python train.py --vocab_size=30770 --rope_theta=10000.0 --rope_fraction=1.0 --qk_norm=false --bias="none" --parallel_block=false --learning_rate=0.00685 --beta1=0.9 --lr_head=0.00981 --schedule="wsd" --doc_mask=false
Each number is 128 + 32 x the weight over its row's rms, rounded and kept within 0 to 255. Layers, rows and columns count from 0. The size above them is the row's rms in percent of the matrix's.

# layer 2 MLP gate, 192x64, rms 0.197, rows 112-128, columns 0-63
size [ 91  97  91  87  92  98  88  96  89  98 107  84  83 112  99 101 118]
[[144  71 144 107 170 123 163 112 150 129 101 144 172 144 103  46  73 110 149 110  99  72 168  84 160 103 199 125 131  89 139 119 112 137 107 145 146 123  79 110 161  71  96 119 110 121  39 140 102 123 130 101 107 133 152 130 125 115 153 159 186 150 131 159]
 [140 114 161 159 180 167 113 108 138  95 177 126 138 211 135 206 124 139  79 188  92  88 117 123 112 146 118 164 172 136  72 141 135  93  83 105 123 103  93 171 102 153 143 156 144 183  98  91 160 164 117 135 174 121 119 127 103 134  91 172 117 116 157 138]
 [147 118  94 141 117 100 142  80 190 161 158 126 115 145 164 147  77 149 175  61 156 186 105  99 120 106 183  96 173 167 147  95 175 182 135 147  97  63 124 101 131 127 108 171 112 109  77 124 161 138 102 154 121 132  82 149 119 156 117 151 149 174 150 153]
 [123 133  62 115 123 107 158 138 121  99 169 109 159  91 128 115 124 152 162  93 139 163 143 167 168 123 152 126  70 129 128 120 183  84 103 144 143 131 176 138 151 138 138  90  84 147  71 158  54 154  89 129  95  63 109  82 105  88 151 123 136  59 108  84]
 [101 110 137 121  90 102 118 162 162 146  83 140 133 103 102 118 119 192 140 130 169 156  83  93  98 139 149 161 140 131 153 187 156  56  98 128 138 114 112 131 166 166 143 150 126 190 125 140 150 235 101  63 112  98 159 148 110 119 144  78 100 141 130 152]
 [ 70 145 125  67  95  91 114 138 127 135 144 126  84 132 185 152 130 114 134 131 114 171 173  74 116 120 120 104  91 125 137 125  82 123 143 156  73 132 112 120  99 142 114  80  63 130  71 154 130 155  66 126 173 142 104 102 143  99 165 137 194 185 183 114]
 [115 180 122 106 103 104 127 137 101  96  98 145 160 161 154 108  98 135 128  67 161 166  41 121 115  69 138  79 116 143  98 162 141 137 134 112 138 110 149 113  87 153 207 146 138 134 184 142 166 153  81 151 185 169 133 175  83 155 127 143 164 119 125 156]
 [114 123  80  99 145 113 113 111 136 150 153 135 106 125 103 151 155 117  90 167 166 169 159  97 102 139 166 164 119 212 117  86 211  97 148 163 161 171  85 133 179 173 122 107 168 181 115 128 131 129 125 126 122 185 153 122 102 144 128 105 205 118 153 154]
 [148 125 148  95  92 149 178 165 168  89  88 153 169  92 118  86 115  78 178 132  96 166 147 127 162 181 133 199 139 129 108 152 126 154  84 149  84  87 143  94 166 158 187 123  99 147 147 145 114 142 151  87 132 147 141 114 146  52 123 142 133 148  78  91]
 [145 150  95  93 112 100 105 126 187 162 140 132 119  74 119 189 123 124  88 119  86 127 188 152 222  90 150 132 127 133 102 112 120  94  99 167 146 107 125  81 139 119 121 126 125 112 117 148 118 113 195 100 118 158  66  82 194 142 164 131 136 168 152 164]
 [163 139 124  95 137 150 108 138 114 125 125 163 137 131 134 130 132 125 147 140 142 163 119 149 124  67 110 186  93 117 109 126 211 137 139 100 104 117 188  93 145  63 152  91  67  92 184 137 128 195 147  90 179 124 168 143 102  91 195  99 114  92  92 136]
 [ 80 110 110 139 152 113 162 129 102 138 145  77 155  48 132 114  93 159 134  94  90 131 132  76 106 145 159 142 126 166 142 147  83 118 165 163 164  92 112  94 174 116  93 169 103 203  85 148 123 142 106 119 164  88 138  46  87  93 153 144 144 141 120  97]
 [ 99  77 105 122 156 183 163 142 134  51  99 103 124  89 131 153 101 143 106 105 136 131 140 105 154 109 140  98 140  57 147 100 182 115 107 150 169 112 142  94 128 136 133 101  31  55 118 141 137 144 167 130 129 105 115 126 132 176 101 173 128 170  83  97]
 [ 80 150 159 157 146 214 147 175  74  86 127 108 124 131 162 111 115 113 113  92  97 183 127 113 144 137 177 146 158 137  85  84  67  86  79 157 110 168 111 183  99 138 141  85 105 118 125 133 131 169 115 157 132 103 158 118 139 109 106  90 166 116 185  95]
 [106 131 130 189  66  99  94 173 128 135 143  72 121 144 104 101 139 102 156 111 157  85 126  95  99  95 178  79 110 194 102 151 116 130 121 140 158  82 124 159 121 137 165  95 118  94 192 110 101 100 117 172 107  65 128  92 173 109 133 172 106 119 185 138]
 [142 149 138 181 192  95 102 127  39 108 134 135  87 126 193 181 183 116 100 144  75 118 142 144 169 170 113 144 171 109 135 128  84 104 103 171  94 155 125 148 174 108 112 136 103 139 195 106 105 148 111 114  67 126  90 110 140 101 108 152 134 105 138 114]
 [131 130  66  67  72 126  98  78 180 164 100 125 189 144 115 141  99 143 135  99 127 172 150 120 117 169 110  92 145 138 102  84 197 178 211 168 100 120 102 130 148 170 145 143 155 123 132 134 119 141 125 163 127 118 152 165 128 127  67  73 108 133 129 125]]
# layer 2 MLP up, 192x64, rms 0.193, rows 112-127, columns 0-63
size [ 94  87  92  91 106  95  80  94  96  90  89  84  88 112 110  88]
[[100 132 102 109  61 102 144 110 160  78  94 135 218 109 129 114 111 134 138  99 120 136 133  70  98  95 113 112 111 101  92  85 141 145 130 168 166 155 119  68 136 110 101  92  76 115  92 119  98 136  68 155 138  99 129 198 123 108 152 143 175 143  65 120]
 [ 89  67  90 151  93 149 141 118  96 121 129 147 115 111  84 129 104 146 114  81 160 145 141 117 120 121 135 138  78 148 137 178 135 108 154 109 118 132 124 100 148  77 131 163 143 171 124  90 218  74 167  60 102  97  83 161 121 112 161 128  69 173  99 174]
 [121 130  94 155 115 108 175 102 156 218 174 159 134 121 128 157 101 148  99  73 158 205  90 113 128 113 178  79 124 151 154 124 110 190 126 170 157  52 183 104 116 130  96 158  88 138 114 112 139 153  99 114 119 146 128 121 118 131 133 121 134 170 180 126]
 [ 98 156  79 163 144 182 117 110 121 141 170 142  93  92 116 121 121 116 128 145 149 137 107 204 120 119 179 136  57 101 118 117 190  95  62 159 142 163 178  73 101 104 180 125 139 127 114 112 116 164 141 141  92 104 134  95  81  76  83 131 131  81 128 115]
 [ 53  56 183 146 141  89 111 132 179 176  78 126 100 106  82 121  77 197 124 168 172 177 113 103 134 160 152 155 131 141 197 125 160  73 106 107 135  99 150 135 139 150 126 136 136 115 136 112 164 159 125  76 144 102 154 104 130 137 152 131 110 106 140 153]
 [158 161  84 184 103 121 158  70 131 113 144 112 155  82 184 124  99  93 114 104 111 132 119 119 129 137 141 128 153 188 140 124 164 102 110 108 142 151 127  52 156  68 156 166 145  98 115 104 102 134  93 152 114 159 135 181 142 191 152 128  54  73  91 133]
 [137 199  99  91 104 166 105 146 123 106  80 137 129  97 138 103 132  95 142  92 109 137 114 119 112 101 123 144  90 162 142 112  99 104 107  66  87 177 121 172  71 138 133 106 179 148 149 127 211 142 110 153 146 123 141 179  74 152 165 167 163 167 180 160]
 [160 138 115 154 178 109 145 115 120 117 115 158 136 103 149 172 140 166  73 156 145  91  88 159  37 144 137 175 132 183  77 170 177 128 130 132  95 130 101 114 155 120 148  90 133 155  97 132 134 164 125 166 122 167 183 132  93 107  48 161 154  99  97 108]
 [ 92 151 120  75 135 158 108 144 106 115 122 132 143 109 184  85 166 123 148 118 110 143 118 171 119 176 154 138  87 117 156  72 186 123  99 134 118 152 136 154 154 146 164  49 123  27  89 129  64 122 120 109 178  99 166 162 146 102 119 136 144 146 122  90]
 [124 144 149 142 152 143 119 170 111  91 114 188 113 157  91 142 187 150  40 127 111 168  73 117 158  83  76 160 108 118 119 174 144 148  95 135 139  48 110 181 128 128 108 142 109 116 142  93 129 149 157  87 109 103  72 116 119 140 105 138 194 121 111  95]
 [ 57 113 142 101  50 171 150  90 198  91 159 117 101 160 154 127 111 169 164 159 113 156 112 118 128 151 123 169 168 145 143 128  74 116 127 107 150 117  88 177 128 188  51 143 160 138  94 126 132 118 112 145  77  97 124 142 160 132  87 163 135 147 157 122]
 [179 119 164 208 113 186 137 116  72 122 158 175 133 208 137 174 145 149 123 134 131  99  96  99 146 123  95 146 134  88 119 151 151 178 161  94  91 133  78 175 111 160 121 143 163 180 101 116  96 132 170 106 102 103 122 156 109  84 151 147 143 180 124 126]
 [141  73 128 120 150 136 157 155  94  51 132 131 133 110 122 155  94 134  76 133  91 113 124 110 146 113 135 120 152  51 146  73 196 127 119 150 155 113 131 114 129  92 133 115  50  34 120 141 150 145 135 114 126 149 144 148 129 162 102 166 122 158  54 102]
 [ 80 120 170 160 119 204 133 149  89  91 110 122 136 116 134 110 140  96  95  91 105 183 119 120 169 163 179 136 125 134 105  95  65  73  73 175 124 180 126 151  99 155 152  93 124 125 137 153 121 181 114 132 106 110 147 128 108 129 146  86 174 119 192  75]
 [151 110 102  80 164 178 139  77 127 108 117 183 123  72 176 147  63 167  96 136 125 133 150 115 144 212  54 174 130  76 142 154 134 112 133 131 115 175 129 100 155 143 113 144 167 168  97 159 132 171 105  87 181 157 129 146 109 148 135 149 136 157 133 130]
 [130 129 143  84  67 109 105 147 181 181 113 118 148 114 152  88  80 176 137 137 144 161 113 164  78  87 102 136 129  98 173 159 154 143 142  98 131  95 129  98 130 141  92 173 123 114 119 184 155  46 114 116 164 103 209  97 122 134 117 110 168 150  79 133]]
# layer 2 MLP down (transposed), 192x64, rms 0.141, rows 112-127, columns 0-63
size [ 96  87  97  89 105 101  80 100  98  95  91  91  84 105 112  89]
[[115 120 149 117 106  84 119 149  95 133 157 171 206 167 125  87 151 171 171 112  74 122  67  76 119 131 167 117 157  99 115  77 100 109 108 147 126 136 116 104 126 162 106 115  72 137  92 106 140 151  89 147 130  87 136 141 141 151 132  94 149 107  19 130]
 [120 105 112 114 114 135  93  92 108  89 121 106 147 117 140 196 142 159 100 180 177 133 111 104 171 154 131 144 142  67 165 132 155 116  97  98 116  97 125 126 177 149 141 130  65  57 106 140 144 113  94 145 137 210 220 116 102 103 116 116 162 132 136  89]
 [130 120 160 121 138  57 155 153 125 101 101  90 175 105  88 116 151 111 101 177  75 128 141 111  97 175  88 146 121  72 105 157 139  95 126  58 105 211  92 131 130 157 147 118 144 126 177 174 111 118 174 153 102 129 115  82 176 159 168 112 124 103 113 154]
 [135 135 172 160 101 135 101 129 143 158 113 114 124 119 144 120  83 100 124 112 131 138 133  92  68 139  91 156 188 121 104  94  53 149 101 123 130 195  50 157 134 120  45 148 129 149 193 115 106  86 126 113 164 144 115 175 106 174 139 114 127 181 104 138]
 [125 154 135 106 109  60 160 133  81 148 159 143 117 132 100 105 132 119  69  89 155 164 137 189 139 166  96 144 148  99 108 134 135 141 163 117 104 143 104  90 158 101 187  78 128 176 155 161 132 116  90 175 151 126 149 189 118  68 148  84 188 169  91 115]
 [117  47 113 111 116 168 120 110 119 111 132 159 122 113 125 187 120 121 118 149  94 117 124 121 115 143 130 111  73 133 143 155 148 183 121 188  80 118 111 209 121 188 100 122  99 120 156 112 159 159  96 145 174  96 166 159  58  97 161  71 159 124 171 141]
 [158 165  88  79 116 118  80 141 158  83  94 123 105 134 128  86 122 109 138 170 117 156 100  99  96 164 108 168 142 147 156 133 125 134 131  89 104  80 196 152 122  62 151  82 145 157 153  91 181 134  97 116 168 144 151 155  44 161 157 110 153 117 178 123]
 [117  92 111 111 126 136 104 145 116 183 144 154  92 136 170 116 215 181 121  79 116 146 134 136 124 128 107  91 170 198 108 135 170 139  82 129 137 125  75 104 166 158 124  98 133 146 120 125 152 130  94 113 114 133 182 142  77 183 120 138 175  89  71 189]
 [149 100  90  73 161 126  96 128 121 119 167 120 130 133 138 102 214 126  83  95  74 141  94 161 153 143 172 140 146  97 139 129 162 109  95 146 129 181 120 139 177  81 136  77 131 119 118  78  66  83 107  95  97  66 108 161 135  86 118 144 161 126  97 160]
 [173 163 166 116 139 155 122 159  76 106 111 159 172  99 126 114 126 108 140 165 164 105 134 178  78 186 107  77 110 114 127 146  90 122 181 123 152  75  99 112 141 192 148 180 142 100 113 190 144 131 144  81 157 153 101 132 127 167 137 159 196 129  91  99]
 [122 103 132  99 154 115 153 109 133  96 103 116 158 163 166 107  98 102 140 132 116 171 116 141 140 172 153  90 133 198 141 101 132 123 132  50 132 132 108 191 136 202  61 173 142 155 156  91 129 110 159 117 128  66 125 178 156  99  64 160 146 165 134 110]
 [159 164 149 152 100 118 131 106 112 102 105 149 149 175 138 142 139 148 139 144 124 172 170  86 105 192  75 188 144 112 143 114 156 110  71 118  98  96 101 110 145  89 148 111 107  22 155  98 156 110 161 161 106  72 152 116 149 102 156 111  63 116 146 139]
 [ 99 117  98  99 138  98 120 170  89 111 202  96 158  85 107 159 145 147 118 121  59 146 146 170 113 144 146 104 126  51 150 103 114 132 163  93 178 114  95 105 158  78 140 121  89 129 146 184 169 127 113 126 118 179 104 105 137 137 136 117 145 114  32 120]
 [120  99 106  94 106  79 167 120 138 193 112  97  61 162 101 194 141 165 193 130 169 101 104 132 102 155 109 110 170 134 149 181 162 138 163 110 111 127  82  91 116  79 181 125 148 137 139 133 162 112 155 125 125 111  95 129 110 132 171  98 107 142  83 194]
 [ 86 139 133 182  78 115  99 148 142 103 106 117 110 128  86 104 112 107 160 116 126  88 141  88 133  83 159 113 122 184  97 159 113 110 140 162 155  69 162  85 137  67 155 137 124 104 148 111 104 133 133 148 118  94 148  75 132 139 109 194 115 110 235  84]
 [150  92 129 145 100 165  93 120  76  92 120 121 170 128 185 161 141 171 122 139 154  78 149 123 123  93 168  84 128 149 123 174 137 135 104 131 115 124 207 146 112 162  93  47 187  91 204 177 131 140 152 134 114 113 170 139 124 133 118 151 163 128 100  94]]